Each number is 50 + 15 x the weight over the matrix's rms, rounded and kept within 0 to 99. Layers, rows and columns count from 0.

# layer 7 MLP up, 1280x320, rms 0.137, rows 1229-1279, columns 128-191
24 21 33 86 44 64 55 59 77 30 65 58 33 38 48 59 42 37 33 39 48 89 42 47 40 44 57 55 44 36 59 62 39 56 60 76 12 36 28 61 44 50 63 55 52 49 25 53 58 56 68 48 57 41 56 47 45 46 31 72 58 76 61 39
54 40 30 39 56 58 54 72 35 42 42 37 78 62 19 43 57 57 50 63 51 26 70 55 60 33 47 46 41 44 77 71 59 61 63 45 31 73 77 46 69 34 48 58 38 53 57 62 48 42 34 48 36 41 57 35 54 54 42 50 36 56 44 57
47 61 72 61 44 34 51 43 75 26 57 64 73 71 35 38 48 53 69 37 57 42 55 48 30 33 65 60 66 45 56 43 44 51 37 30 67 45 33 47 48 59 39 67 26 37 53 45 38 44 58 40 19 56 34 54 59 30 37 46 60 32 57 42
49 61 58 49 11 50 38 68 63 70 60 52 54 43 47 34 73 43 25 47 45 56 53 22 38 61 47 30 49 78 53 39 62 64 45 56 52 62 44 58 59 31 64 33 52 69 53 36 38 68 42 76 44 64 45 48 61 36 66 69 32 29 52 48
23 55 25 56 32 37 44 11 76 60 56 49 66 39 34 64 50 71 57 26 40 31 66 48 16 64 38 62 45 58 25 63 55 80 74 57 52 50 24 45 39 44 59 56 36 61 59 64 36 39 39 49 59 48 56 43 45 27 52 60 54 52 30 62
56 52 45 42 11 37 59 85 61 68 68 69 55 43 29 14 53 55 73 86 75 30 34 41 36 55 60 52 66 67 21 61 47 39 50 84 62 67 57 44 30 23 45 34 62 70 46 45 16 49 48 31 77 56 53 60 71 33 43 39 40 44 09 41
53 60 24 50 70 72 49 93 69 28 45 65 77 40 34 19 52 41 49 43 67 40 47 63 40 43 53 58 41 43 54 18 36 20 58 78 34 64 67 72 72 67 11 41 79 67 60 44 48 47 28 51 56 56 42 53 48 46 50 51 39 76 70 50
39 54 61 29 33 53 46 31 42 46 70 61 48 61 55 63 39 50 40 30 51 42 46 61 34 62 60 73 57 54 65 45 61 58 52 43 17 48 64 48 38 67 73 45 50 45 47 37 30 52 37 34 34 54 51 39 23 53 36 45 59 50 52 62
51 82 51 57 43 56 43 09 35 44 22 53 51 43 54 60 64 17 44 39 68 50 47 23 56 44 36 58 42 52 69 46 61 41 45 47 50 64 43 67 48 57 37 57 65 52 57 50 33 50 78 68 62 51 48 70 59 76 66 46 62 47 50 53
49 56 62 53 60 16 59 61 57 52 28 25 39 69 45 47 45 53 49 39 62 68 49 59 75 59 75 22 45 33 58 46 36 60 46 43 32 31 56 31 26 78 60 51 37 42 66 18 35 39 76 42 57 81 66 63 62 38 37 65 44 41 51 23
73 70 33 37 61 83 60 49 58 25 59 57 80 63 69 44 32 39 29 58 74 27 51 57 35 46 56 47 34 56 31 39 66 20 48 60 48 44 47 46 50 30 22 64 67 48 44 36 56 63 36 74 28 41 55 45 60 68 53 38 15 58 37 86
38 59 53 50 39 48 32 76 71 53 59 58 76 61 44 60 50 63 70 56 31 47 61 56 48 50 55 55 32 51 35 37 51 32 61 58 59 49 31 63 60 49 89 44 27 58 63 30 26 46 60 27 44 61 54 49 45 41 36 40 48 49 45 66
41 50 27 72 31 41 67 50 47 63 48 21 22 58 51 43 50 49 56 45 71 36 48 49 55 66 65 41 29 39 41 35 47 15 59 47 40 37 65 51 66 62 71 54 58 60 17 51 66 75 75 48 60 32 53 34 68 73 63 34 59 26 49 54
78 57 76 66 52 55 51 29 44 51 26 30 53 24 29 57 26 27 65 63 79 47 51 57 52 34 52 66 63 77 96 37 65 48 50 54 53 56 31 45 30 52 46 33 66 58 50 57 39 53 33 47 48 36 69 83 50 64 62 58 26 72 73 46
71 37 22 48 52 52 70 51 80 42 48 80 45 47 72 54 39 32 39 35 64 58 39 49 66 45 61 46 67 29 50 49 39 39 41 43 55 36 47 18 40 52 50 48 60 76 48 40 54 49 18 57 27 63 71 84 66 57 75 71 69 37 25 44
51 38 49 45 05 43 47 72 55 48 40 40 67 23 43 44 46 57 50 52 33 60 64 55 76 58 40 59 67 33 40 26 63 63 68 51 47 53 47 60 35 59 49 42 55 26 78 57 16 35 70 50 54 44 58 30 75 56 65 18 53 50 56 61
47 83 16 91 40 81 41 53 58 30 48 77 43 44 36 50 51 48 37 35 53 35 45 61 63 24 40 55 43 50 62 47 19 60 49 64 43 23 45 39 59 64 95 57 60 47 37 58 50 39 32 53 20 71 59 44 51 53 50 49 48 40 69 52
45 39 58 50 44 34 50 47 50 55 61 52 44 46 51 49 37 58 29 64 33 59 59 47 60 42 53 68 40 49 54 78 41 30 31 70 68 43 38 62 44 59 51 26 38 56 49 54 36 25 57 67 54 31 47 57 68 52 61 56 32 49 43 58
38 42 31 29 52 57 48 18 53 45 43 49 27 55 21 49 57 47 22 47 56 30 47 35 20 45 59 44 52 61 45 47 43 44 54 46 38 29 57 48 40 56 35 06 78 74 45 62 59 61 66 33 77 47 44 58 27 61 24 26 64 38 26 62
50 44 06 43 56 56 44 39 21 65 53 49 49 63 36 57 56 64 62 38 70 46 62 38 38 56 60 46 66 50 32 42 33 73 54 58 06 35 33 58 36 76 49 55 45 38 85 45 50 41 17 43 52 67 43 70 45 43 54 59 69 83 29 42
31 52 56 47 61 34 49 43 24 71 36 79 50 47 28 67 45 57 78 34 73 35 40 31 34 57 50 51 66 54 48 59 69 44 46 20 67 64 39 32 57 75 27 45 66 56 73 47 64 55 41 65 89 58 69 92 47 73 60 47 57 31 53 66
63 56 54 65 41 25 68 17 63 55 36 36 26 56 22 49 54 57 71 49 56 62 59 33 42 49 62 56 56 39 58 35 40 38 26 52 61 37 53 60 44 89 58 46 38 59 40 61 45 59 54 58 33 42 55 41 34 63 61 46 16 47 71 55
61 58 51 32 68 56 47 35 52 55 60 32 42 71 68 68 40 27 39 47 62 49 69 64 61 55 13 28 40 42 22 60 75 52 37 40 41 58 27 29 33 59 21 52 51 48 50 51 44 61 34 41 68 67 47 41 55 40 43 84 40 66 55 76
56 62 50 66 38 56 44 58 41 47 57 48 58 25 62 56 74 76 42 64 51 54 53 49 67 40 31 33 56 77 27 15 56 77 08 33 55 06 48 75 39 65 51 54 30 22 60 51 22 52 55 68 47 40 39 52 52 52 69 21 51 62 44 50
59 54 51 45 39 18 63 44 21 42 76 41 34 55 22 63 32 67 89 63 55 69 36 47 40 62 61 58 58 58 53 45 59 75 43 38 57 48 36 51 52 31 60 90 54 74 46 51 35 43 31 41 56 44 21 29 68 58 21 63 55 87 59 42
55 24 42 55 38 99 48 71 43 51 31 42 55 57 80 50 56 56 62 45 64 43 62 44 45 31 86 48 59 41 56 29 81 49 30 27 66 25 87 40 58 55 11 48 47 30 21 45 67 47 40 44 63 75 28 55 32 65 25 57 57 81 58 74
40 49 42 57 52 84 69 45 60 40 64 34 75 39 72 52 60 32 56 56 49 50 28 43 41 33 49 25 58 45 20 80 33 36 35 55 65 61 70 47 51 72 27 65 54 70 58 40 45 56 70 18 44 32 65 29 22 80 58 55 45 66 58 48
35 45 44 71 48 38 53 43 48 86 34 29 39 36 39 52 46 63 56 66 43 46 63 63 48 49 70 80 28 33 47 53 50 64 84 33 42 59 80 38 43 36 80 99 77 46 57 73 24 56 70 64 67 43 48 05 43 52 42 40 28 44 52 48
62 40 42 38 52 65 30 58 23 49 08 48 55 30 29 57 54 52 43 48 46 53 20 48 19 78 27 63 47 59 47 69 41 78 48 32 24 60 34 65 30 71 54 49 55 60 40 20 60 63 50 84 61 42 58 74 53 48 41 39 48 64 30 50
42 76 59 34 34 37 43 37 23 51 49 45 49 42 62 06 49 65 64 56 61 48 49 62 59 59 27 62 72 68 47 52 47 16 40 39 52 22 37 41 73 42 76 42 50 59 32 58 48 60 25 64 53 58 70 59 61 37 33 26 41 51 69 51
67 55 17 49 47 45 50 47 58 52 40 41 47 47 55 54 57 59 64 45 41 54 37 62 52 62 29 52 47 43 38 51 69 56 48 65 34 54 54 51 48 33 72 43 34 67 60 62 70 38 24 61 55 73 51 48 28 48 44 58 50 57 45 45
46 80 63 66 49 55 57 51 66 50 45 58 55 42 47 30 51 60 50 65 65 27 26 55 59 49 44 56 37 54 36 53 56 52 53 57 55 50 43 48 50 34 38 45 45 44 43 40 58 39 24 45 37 50 65 55 29 47 41 39 24 33 58 48
65 33 45 58 53 61 46 95 54 50 41 41 20 59 33 43 26 30 45 57 49 49 49 38 61 47 37 72 50 67 40 53 60 72 55 36 46 39 43 64 46 35 55 44 47 46 37 55 57 69 61 28 56 57 45 77 75 34 63 78 41 49 64 46
51 52 61 51 52 49 51 56 46 26 50 45 70 51 46 60 87 62 48 44 50 58 51 62 42 66 66 55 37 69 53 52 45 38 35 47 43 52 60 60 48 54 56 61 49 45 43 66 60 38 47 66 56 46 55 79 76 49 35 73 58 43 68 49
34 44 74 27 37 38 70 51 46 46 55 63 54 36 55 50 73 47 38 51 47 57 53 44 62 47 49 41 38 39 43 49 65 62 28 45 39 41 52 72 45 50 57 47 83 40 52 58 65 59 35 52 63 24 36 48 61 50 31 57 46 61 78 53
52 45 37 41 27 73 42 41 22 37 31 38 64 73 29 47 78 74 39 23 78 52 40 53 67 48 81 55 33 35 53 47 48 40 50 61 46 32 62 39 63 37 57 42 55 49 26 48 45 84 64 40 36 45 38 76 42 56 78 50 58 41 46 60
57 61 50 44 49 68 62 37 52 54 36 26 85 41 60 49 78 65 74 73 25 65 48 56 25 59 58 60 40 51 48 31 42 53 89 38 45 52 53 63 41 33 56 57 50 77 56 41 31 56 69 50 81 66 69 18 44 55 06 34 46 37 45 61
48 71 42 50 31 58 51 28 57 47 48 72 52 58 56 59 31 11 86 44 69 55 50 33 45 65 51 35 35 48 66 26 71 67 59 56 36 28 00 63 48 47 68 73 49 29 72 59 43 56 53 42 36 69 43 62 63 25 39 51 86 45 30 63
69 54 44 37 37 36 48 43 28 47 51 71 54 36 29 14 30 42 60 49 58 44 73 70 55 65 51 59 70 36 44 38 57 43 64 43 32 68 38 34 65 50 82 33 59 40 38 30 39 64 71 18 52 32 32 59 68 49 82 47 57 44 61 69
58 58 50 37 62 47 45 89 32 68 51 49 55 61 69 55 65 55 39 50 68 37 49 25 54 86 60 41 71 69 31 60 54 77 30 76 42 52 73 37 52 45 66 45 33 16 33 66 61 52 45 56 52 56 48 60 50 66 45 42 07 54 47 61
27 74 33 68 60 58 29 47 54 72 47 30 24 37 52 36 67 62 32 41 61 25 69 57 29 47 38 49 69 38 41 30 19 45 63 79 46 65 48 54 56 65 42 51 54 76 48 54 63 46 64 45 34 51 82 72 60 35 44 42 60 45 51 33
42 46 34 58 54 29 17 24 56 41 74 40 64 52 48 50 37 38 57 67 44 62 36 25 45 52 54 60 49 67 38 64 46 68 48 33 79 43 64 74 39 46 35 42 51 49 29 38 37 46 52 58 69 54 44 70 47 67 36 30 47 43 34 58
35 69 65 70 60 22 49 47 47 68 79 62 29 72 51 63 57 50 46 49 45 46 39 42 40 51 46 61 46 42 56 48 62 38 58 43 80 23 66 43 62 30 59 50 51 57 56 48 54 63 70 54 65 60 54 57 38 39 33 76 62 42 40 51
57 71 46 65 55 66 35 48 34 45 50 55 65 34 49 70 57 45 56 45 65 62 46 67 69 50 49 51 31 39 40 59 47 43 59 35 19 68 51 60 39 58 37 74 79 31 52 47 62 41 57 62 58 55 42 41 22 52 57 46 64 26 49 41
57 15 50 66 59 62 47 36 44 45 52 68 36 68 73 00 37 51 43 45 83 64 52 26 12 42 75 60 41 54 61 34 51 51 57 53 57 33 36 36 44 44 32 43 40 70 75 41 53 61 42 87 45 52 56 24 47 46 37 77 27 40 36 57
57 46 64 51 34 44 46 74 41 56 41 59 57 58 31 36 30 57 58 69 39 42 63 82 58 66 48 46 59 58 53 31 56 73 55 22 40 39 44 58 40 48 37 42 35 36 39 65 33 40 54 49 45 58 67 55 62 56 49 47 66 54 61 47
45 46 29 36 37 33 33 75 47 26 51 77 50 54 70 54 54 41 41 44 26 37 41 58 58 64 59 49 33 53 44 29 47 53 66 48 31 42 47 88 53 70 35 39 53 43 81 40 10 50 65 53 26 49 43 79 74 60 44 49 61 55 29 62
46 34 39 30 46 40 53 39 61 41 50 43 55 65 58 50 49 49 39 68 59 51 47 55 46 50 72 55 60 44 55 78 49 53 33 67 63 51 79 25 61 33 04 39 51 26 60 52 43 71 48 52 26 63 19 51 65 43 38 36 35 74 53 53
50 71 50 52 69 28 41 44 49 38 33 23 64 32 63 78 51 38 18 41 62 55 30 59 40 55 57 63 15 46 44 45 34 36 67 47 60 49 26 73 43 90 21 24 64 66 52 46 49 19 27 85 72 66 71 48 52 63 51 51 77 48 49 47
80 49 72 46 50 45 54 76 62 37 44 58 68 41 34 46 69 40 70 48 51 35 72 54 52 51 46 62 43 53 70 46 20 56 36 23 57 58 42 48 44 66 50 36 59 52 27 35 48 59 37 54 21 40 53 31 42 65 67 14 31 36 65 68
43 09 45 64 53 71 48 57 45 42 44 42 47 46 48 51 41 53 70 43 32 26 32 41 66 27 57 82 55 50 63 56 47 45 40 51 61 38 81 57 71 42 61 67 82 60 33 53 42 43 86 39 37 40 64 87 24 48 59 39 45 54 46 45
# layer 7 MLP down (transposed), 1280x320, rms 0.0724, rows 1229-1279, columns 128-191
46 60 38 53 23 45 41 51 28 30 68 45 35 44 51 31 68 52 56 47 61 62 41 56 57 57 50 67 56 29 63 55 55 42 34 29 61 43 10 48 52 50 55 32 50 68 49 56 52 61 49 68 43 35 50 54 42 37 76 45 65 61 87 79
19 46 47 37 19 47 71 59 66 56 49 53 52 20 63 29 42 09 64 58 17 89 53 47 41 56 59 57 64 56 26 33 54 57 50 42 73 40 43 35 59 54 37 41 56 29 67 48 71 58 55 61 53 54 46 39 10 39 48 67 56 47 38 40
65 80 33 49 37 36 27 25 41 32 48 48 51 42 62 60 46 66 50 47 49 73 63 68 46 34 70 38 47 65 22 82 74 55 36 33 55 45 39 07 33 42 30 46 59 45 36 58 69 31 93 68 41 45 59 85 61 47 69 47 52 61 52 43
64 31 41 23 39 52 55 28 37 42 54 51 41 50 62 52 46 45 53 73 51 50 55 60 33 38 43 28 25 50 58 44 37 67 52 54 39 22 70 50 30 28 43 20 40 34 63 81 43 64 42 61 64 54 20 48 44 64 66 48 45 62 73 57
58 71 35 60 53 80 39 53 71 58 46 79 55 35 44 53 45 39 52 47 52 51 42 53 39 47 52 20 54 41 43 44 52 51 58 58 38 52 27 70 26 65 52 46 45 65 49 63 39 40 56 35 36 58 54 47 51 56 62 43 30 90 32 63
73 47 37 69 61 78 49 54 39 54 59 71 70 55 46 49 68 34 54 40 54 46 14 42 61 53 53 67 63 75 25 46 71 52 29 52 85 64 42 63 39 56 36 35 43 60 56 41 60 38 70 21 31 65 56 45 57 61 50 24 32 57 50 49
07 55 37 69 47 38 59 65 39 42 62 33 52 40 21 41 29 43 20 56 69 51 42 64 13 54 35 42 47 36 53 60 38 49 73 42 46 68 02 91 42 80 59 77 40 50 41 66 59 41 53 64 34 62 00 66 39 53 52 29 49 27 94 83
62 36 44 65 98 47 53 37 47 58 33 80 48 36 70 58 44 43 51 51 58 48 30 76 29 22 40 54 24 60 38 63 64 41 49 60 42 26 54 00 59 51 44 57 74 29 36 60 78 28 49 44 65 53 49 53 45 19 38 43 24 38 50 49
61 35 34 33 56 16 42 39 29 52 49 62 43 62 73 53 39 82 52 36 39 31 20 73 58 52 60 58 60 56 12 62 32 18 86 31 41 62 65 23 30 38 77 41 38 59 51 33 48 54 38 83 48 44 34 49 24 39 51 38 36 48 62 25
55 38 49 53 56 34 50 62 40 51 63 54 46 48 45 63 41 45 40 34 47 45 58 51 39 33 43 53 47 45 55 45 34 63 63 68 35 51 50 60 51 33 58 67 41 37 56 33 36 32 39 35 57 72 55 56 37 47 61 49 64 63 37 31
49 27 61 22 69 44 51 57 66 40 55 19 55 44 36 41 82 36 43 64 70 57 31 74 51 27 43 33 59 57 48 56 37 44 82 85 03 46 53 00 35 59 66 51 44 64 36 37 66 77 48 49 20 71 60 52 73 41 26 61 60 45 52 52
53 75 74 44 41 20 31 56 48 40 71 22 47 43 25 64 19 40 49 57 59 83 51 66 64 41 37 33 46 40 57 59 47 25 46 49 42 65 42 51 24 52 30 58 44 35 53 49 30 58 45 29 70 51 52 61 77 53 52 50 69 55 45 52
51 24 76 51 32 08 86 51 37 65 10 47 57 47 40 38 72 47 53 66 44 74 29 74 27 56 26 81 29 47 35 44 51 51 23 37 73 26 52 25 04 42 45 75 65 20 46 61 80 62 70 60 40 37 62 32 29 45 10 42 44 56 46 51
57 50 54 33 48 39 64 54 31 66 83 31 56 81 25 54 50 36 40 27 56 60 55 70 52 18 44 72 50 51 68 62 32 20 56 52 44 50 61 54 25 74 46 42 64 50 27 84 66 41 58 14 45 60 68 55 73 27 53 56 23 37 54 51
54 82 83 18 43 57 61 34 41 53 45 51 50 63 42 37 49 51 47 34 44 58 64 35 53 59 40 54 51 30 59 58 45 50 48 30 43 39 38 65 43 34 54 67 45 41 61 56 63 40 59 48 56 70 59 53 59 78 39 54 48 47 54 37
48 47 52 35 39 57 67 78 45 77 40 48 46 17 55 99 43 60 33 59 47 65 59 53 52 56 45 72 88 29 53 32 63 54 62 00 66 60 79 32 53 52 61 35 56 41 45 60 26 16 48 51 57 21 69 48 51 36 67 43 72 44 57 42
24 49 51 48 56 54 48 34 37 37 57 53 04 68 28 48 56 32 56 52 75 28 55 39 30 51 62 44 39 30 53 71 33 74 60 69 66 56 18 56 52 48 17 59 52 55 53 27 64 48 46 36 56 63 65 28 30 40 76 64 55 37 61 58
42 59 30 57 58 61 39 69 34 62 41 89 75 50 43 45 47 69 43 28 46 33 63 57 42 33 55 66 43 42 47 48 64 40 42 26 55 61 53 43 17 56 54 54 34 49 50 53 77 28 62 55 47 59 36 48 62 58 38 46 53 35 48 49
48 53 44 58 47 28 55 75 52 61 50 42 57 30 52 26 42 51 47 61 29 44 54 33 34 33 62 21 58 68 48 33 39 57 55 55 39 69 70 68 40 51 36 66 40 57 32 42 18 51 31 39 45 54 41 50 38 53 76 64 57 55 70 56
61 69 37 54 33 61 43 64 74 57 54 50 42 50 22 66 43 17 51 47 53 26 32 29 43 64 43 38 36 40 58 61 55 38 49 42 20 70 46 65 48 52 72 60 29 52 39 64 32 50 35 51 40 52 35 39 51 54 67 54 57 58 19 42
52 51 33 44 48 57 46 52 40 48 72 58 39 49 68 47 51 73 40 54 58 26 32 31 63 53 41 50 64 58 34 57 60 48 32 37 75 74 46 73 51 57 49 50 42 54 55 46 48 60 28 46 49 54 48 53 37 55 61 54 58 47 51 27
00 52 53 50 75 25 54 24 70 55 29 39 77 35 75 54 47 53 56 58 54 73 63 41 50 62 33 60 56 14 69 60 19 47 47 41 65 48 50 99 43 35 46 82 60 70 71 77 29 47 73 48 37 31 30 61 54 62 81 50 54 35 32 56
50 63 68 43 36 40 25 42 39 55 45 70 38 50 67 56 51 64 70 65 79 30 30 41 42 35 42 54 43 40 57 58 65 36 60 57 48 42 39 64 38 49 33 64 59 43 29 46 58 50 63 60 55 74 40 61 47 70 50 51 55 50 46 48
74 53 52 39 39 48 47 36 57 57 38 32 77 39 75 45 48 28 38 36 31 60 52 32 46 60 60 42 50 38 55 33 52 80 10 61 47 62 53 54 20 47 43 40 62 42 48 66 44 62 12 31 48 63 56 70 63 56 50 59 56 46 30 42
30 53 37 31 59 00 45 69 52 47 49 55 37 42 39 61 54 56 51 44 52 18 49 60 45 25 50 49 41 40 61 42 62 22 65 35 67 33 41 39 43 56 38 77 46 57 50 78 75 54 52 47 36 52 48 37 69 44 35 59 54 38 37 65
47 21 31 21 50 53 59 67 38 39 77 56 60 42 39 78 32 61 57 32 39 38 43 43 50 60 53 65 70 27 31 65 43 38 68 35 30 58 24 87 87 46 08 38 52 84 32 17 39 44 59 58 49 60 65 66 45 41 49 58 53 50 47 34
51 57 48 46 41 66 44 79 65 40 75 23 47 71 50 56 21 75 48 34 29 49 71 62 27 62 50 74 40 42 59 54 75 39 70 27 58 46 57 64 79 39 60 74 31 44 41 55 40 51 60 55 31 55 55 39 47 42 36 56 23 11 37 35
64 57 56 52 44 56 59 39 59 50 28 72 19 44 57 42 30 42 39 83 66 26 53 51 57 46 56 49 39 61 42 55 44 39 32 56 65 53 39 67 67 62 40 72 64 54 44 71 56 51 56 50 28 72 69 57 46 46 45 56 41 34 39 48
59 62 63 67 48 61 57 79 53 30 48 46 60 37 61 43 65 59 21 47 36 31 42 78 57 36 61 50 62 83 54 57 47 23 52 33 41 56 34 60 52 57 35 37 44 57 29 44 55 61 42 38 35 45 35 40 63 48 78 26 22 46 40 33
37 55 67 43 53 61 49 48 25 57 44 50 47 45 39 57 50 46 44 44 71 36 38 54 70 59 79 19 56 55 50 44 34 47 45 30 52 56 38 68 62 27 34 65 53 51 41 59 37 60 45 33 56 47 31 55 60 64 53 44 37 49 32 42
49 48 36 55 44 57 32 55 16 45 58 63 50 63 34 42 39 55 63 63 45 38 67 58 41 51 75 42 35 58 58 66 40 63 30 61 44 56 56 06 41 09 63 51 57 32 46 51 41 41 22 50 26 49 28 57 51 52 63 54 63 45 34 73
43 45 58 68 61 19 34 66 51 36 58 48 63 24 44 53 41 43 62 59 83 56 71 77 52 34 40 49 52 27 80 85 58 62 41 54 55 55 70 18 22 36 72 40 78 18 57 39 83 69 18 79 54 41 58 41 51 47 48 38 56 28 62 45
63 66 36 54 46 38 65 35 44 76 46 46 39 72 49 39 60 77 60 30 46 48 61 52 55 77 49 41 64 33 08 50 28 40 70 39 54 65 58 64 37 56 62 66 34 78 33 64 61 36 58 58 28 19 41 32 51 44 57 36 55 35 43 53
72 33 45 57 18 13 22 60 56 83 35 54 08 11 59 51 55 57 23 59 50 51 55 38 31 79 84 39 77 38 57 26 52 57 58 67 34 49 59 56 42 37 43 38 34 37 57 74 80 55 52 57 47 62 57 31 37 19 91 48 44 48 61 46
39 58 26 45 13 39 18 52 62 41 60 29 48 79 58 59 37 40 50 62 56 51 46 47 52 39 38 41 44 54 45 81 44 56 51 08 50 55 63 64 51 58 71 69 59 55 57 46 33 34 25 67 49 46 51 52 51 35 55 61 54 40 64 31
53 80 39 52 60 64 49 41 40 54 27 34 36 69 47 34 46 26 63 39 64 49 74 64 81 86 60 45 79 34 61 43 64 52 80 71 35 40 61 61 50 61 28 44 53 91 39 40 42 57 54 54 58 60 38 52 45 51 55 55 43 47 48 45
80 51 47 61 36 36 41 26 50 40 34 56 33 37 80 54 35 41 43 42 49 75 54 56 30 57 63 61 51 52 68 53 43 56 63 52 69 41 59 66 64 53 46 41 49 57 49 48 54 63 66 60 40 36 30 61 47 33 94 46 60 51 49 65
54 42 50 49 51 48 70 46 75 46 47 34 43 35 57 58 60 61 38 35 45 47 38 54 57 55 54 55 52 79 46 31 36 65 56 27 32 49 65 46 58 63 63 59 34 42 33 51 58 41 57 44 33 36 30 74 26 35 56 17 71 55 38 65
45 44 33 38 37 60 37 48 34 67 55 46 62 20 56 51 34 45 61 59 43 34 74 51 60 40 54 36 38 68 35 57 51 40 71 68 44 21 57 45 59 68 46 43 83 25 63 42 64 55 46 44 50 43 53 74 43 33 55 59 68 49 40 58
66 73 59 30 67 38 46 39 49 20 31 70 00 45 51 47 41 50 39 68 27 52 28 69 42 41 47 79 68 19 42 43 55 47 64 36 43 75 45 34 72 45 71 40 70 30 61 49 38 73 47 56 65 41 43 69 58 31 47 33 39 66 73 64
51 66 73 75 42 41 39 41 74 38 53 46 55 78 40 57 57 64 71 51 58 42 43 53 28 65 26 32 54 50 42 55 40 45 48 56 59 47 39 57 45 39 46 52 50 64 75 60 39 58 50 46 47 68 64 47 52 47 34 35 59 53 64 67
57 21 54 64 56 44 37 62 73 39 62 49 37 52 87 40 46 51 52 69 42 63 49 50 17 62 34 88 24 71 85 55 31 72 66 61 48 61 53 26 20 75 43 42 50 80 48 39 62 54 42 50 47 20 46 57 55 22 44 64 49 51 69 80
56 32 45 58 40 45 42 65 47 60 50 84 15 44 49 60 46 37 70 42 76 74 55 59 50 59 63 60 39 48 20 70 45 45 34 32 59 45 46 44 42 68 62 51 42 55 64 50 57 67 74 55 50 52 65 22 73 39 58 52 18 09 00 52
59 18 53 31 55 37 70 70 37 66 48 62 49 25 31 59 62 81 41 37 69 48 62 56 90 34 46 42 51 35 48 49 23 36 56 21 67 38 62 49 46 45 77 56 31 52 40 65 75 42 61 24 30 32 42 49 26 48 73 53 16 56 59 45
51 40 37 57 71 39 83 59 63 37 65 58 53 43 26 63 16 63 58 44 23 27 36 32 50 33 56 55 46 48 50 43 23 64 64 39 49 39 39 70 58 35 09 28 49 43 77 35 51 78 44 56 40 13 45 77 64 21 40 27 67 70 30 53
25 44 68 45 67 75 44 26 63 58 68 45 51 59 51 54 14 60 34 50 64 43 52 67 38 61 56 50 59 47 44 59 39 45 42 30 46 39 64 39 64 29 61 63 59 28 31 56 25 41 56 58 43 55 47 58 58 41 57 47 28 49 56 44
52 46 37 33 17 72 49 42 79 53 53 44 54 45 52 48 26 63 34 66 56 72 61 33 12 23 48 52 54 28 45 45 52 50 42 52 26 76 45 10 19 29 40 42 45 76 74 64 45 36 45 45 29 66 49 67 67 48 53 59 82 66 46 66
72 48 36 48 37 51 66 54 63 77 67 35 43 38 61 38 73 54 52 42 67 54 75 55 55 33 62 41 57 63 25 61 38 68 52 43 47 39 36 00 54 87 63 43 50 28 45 57 56 50 45 17 50 76 65 77 60 46 11 57 27 31 43 70
55 46 26 48 57 30 56 38 63 49 49 33 49 45 58 51 28 47 78 54 61 48 57 60 37 44 57 63 77 49 50 56 46 29 52 41 60 44 62 32 55 57 49 89 50 41 38 24 46 47 57 69 59 59 62 61 59 66 73 54 76 75 66 42
25 55 26 31 46 38 67 70 77 62 51 59 55 65 71 32 26 50 31 46 59 45 52 46 35 47 56 67 60 47 54 29 42 86 46 28 35 32 69 95 51 60 64 87 22 74 37 67 46 39 40 61 60 61 16 55 34 32 39 54 48 59 40 41
51 42 34 55 54 52 23 35 61 56 55 45 34 80 24 81 43 37 45 37 34 47 21 47 58 46 37 29 51 76 17 40 52 62 15 47 56 46 66 39 66 19 33 54 76 17 54 33 48 59 57 58 48 56 47 40 17 53 72 32 64 45 71 58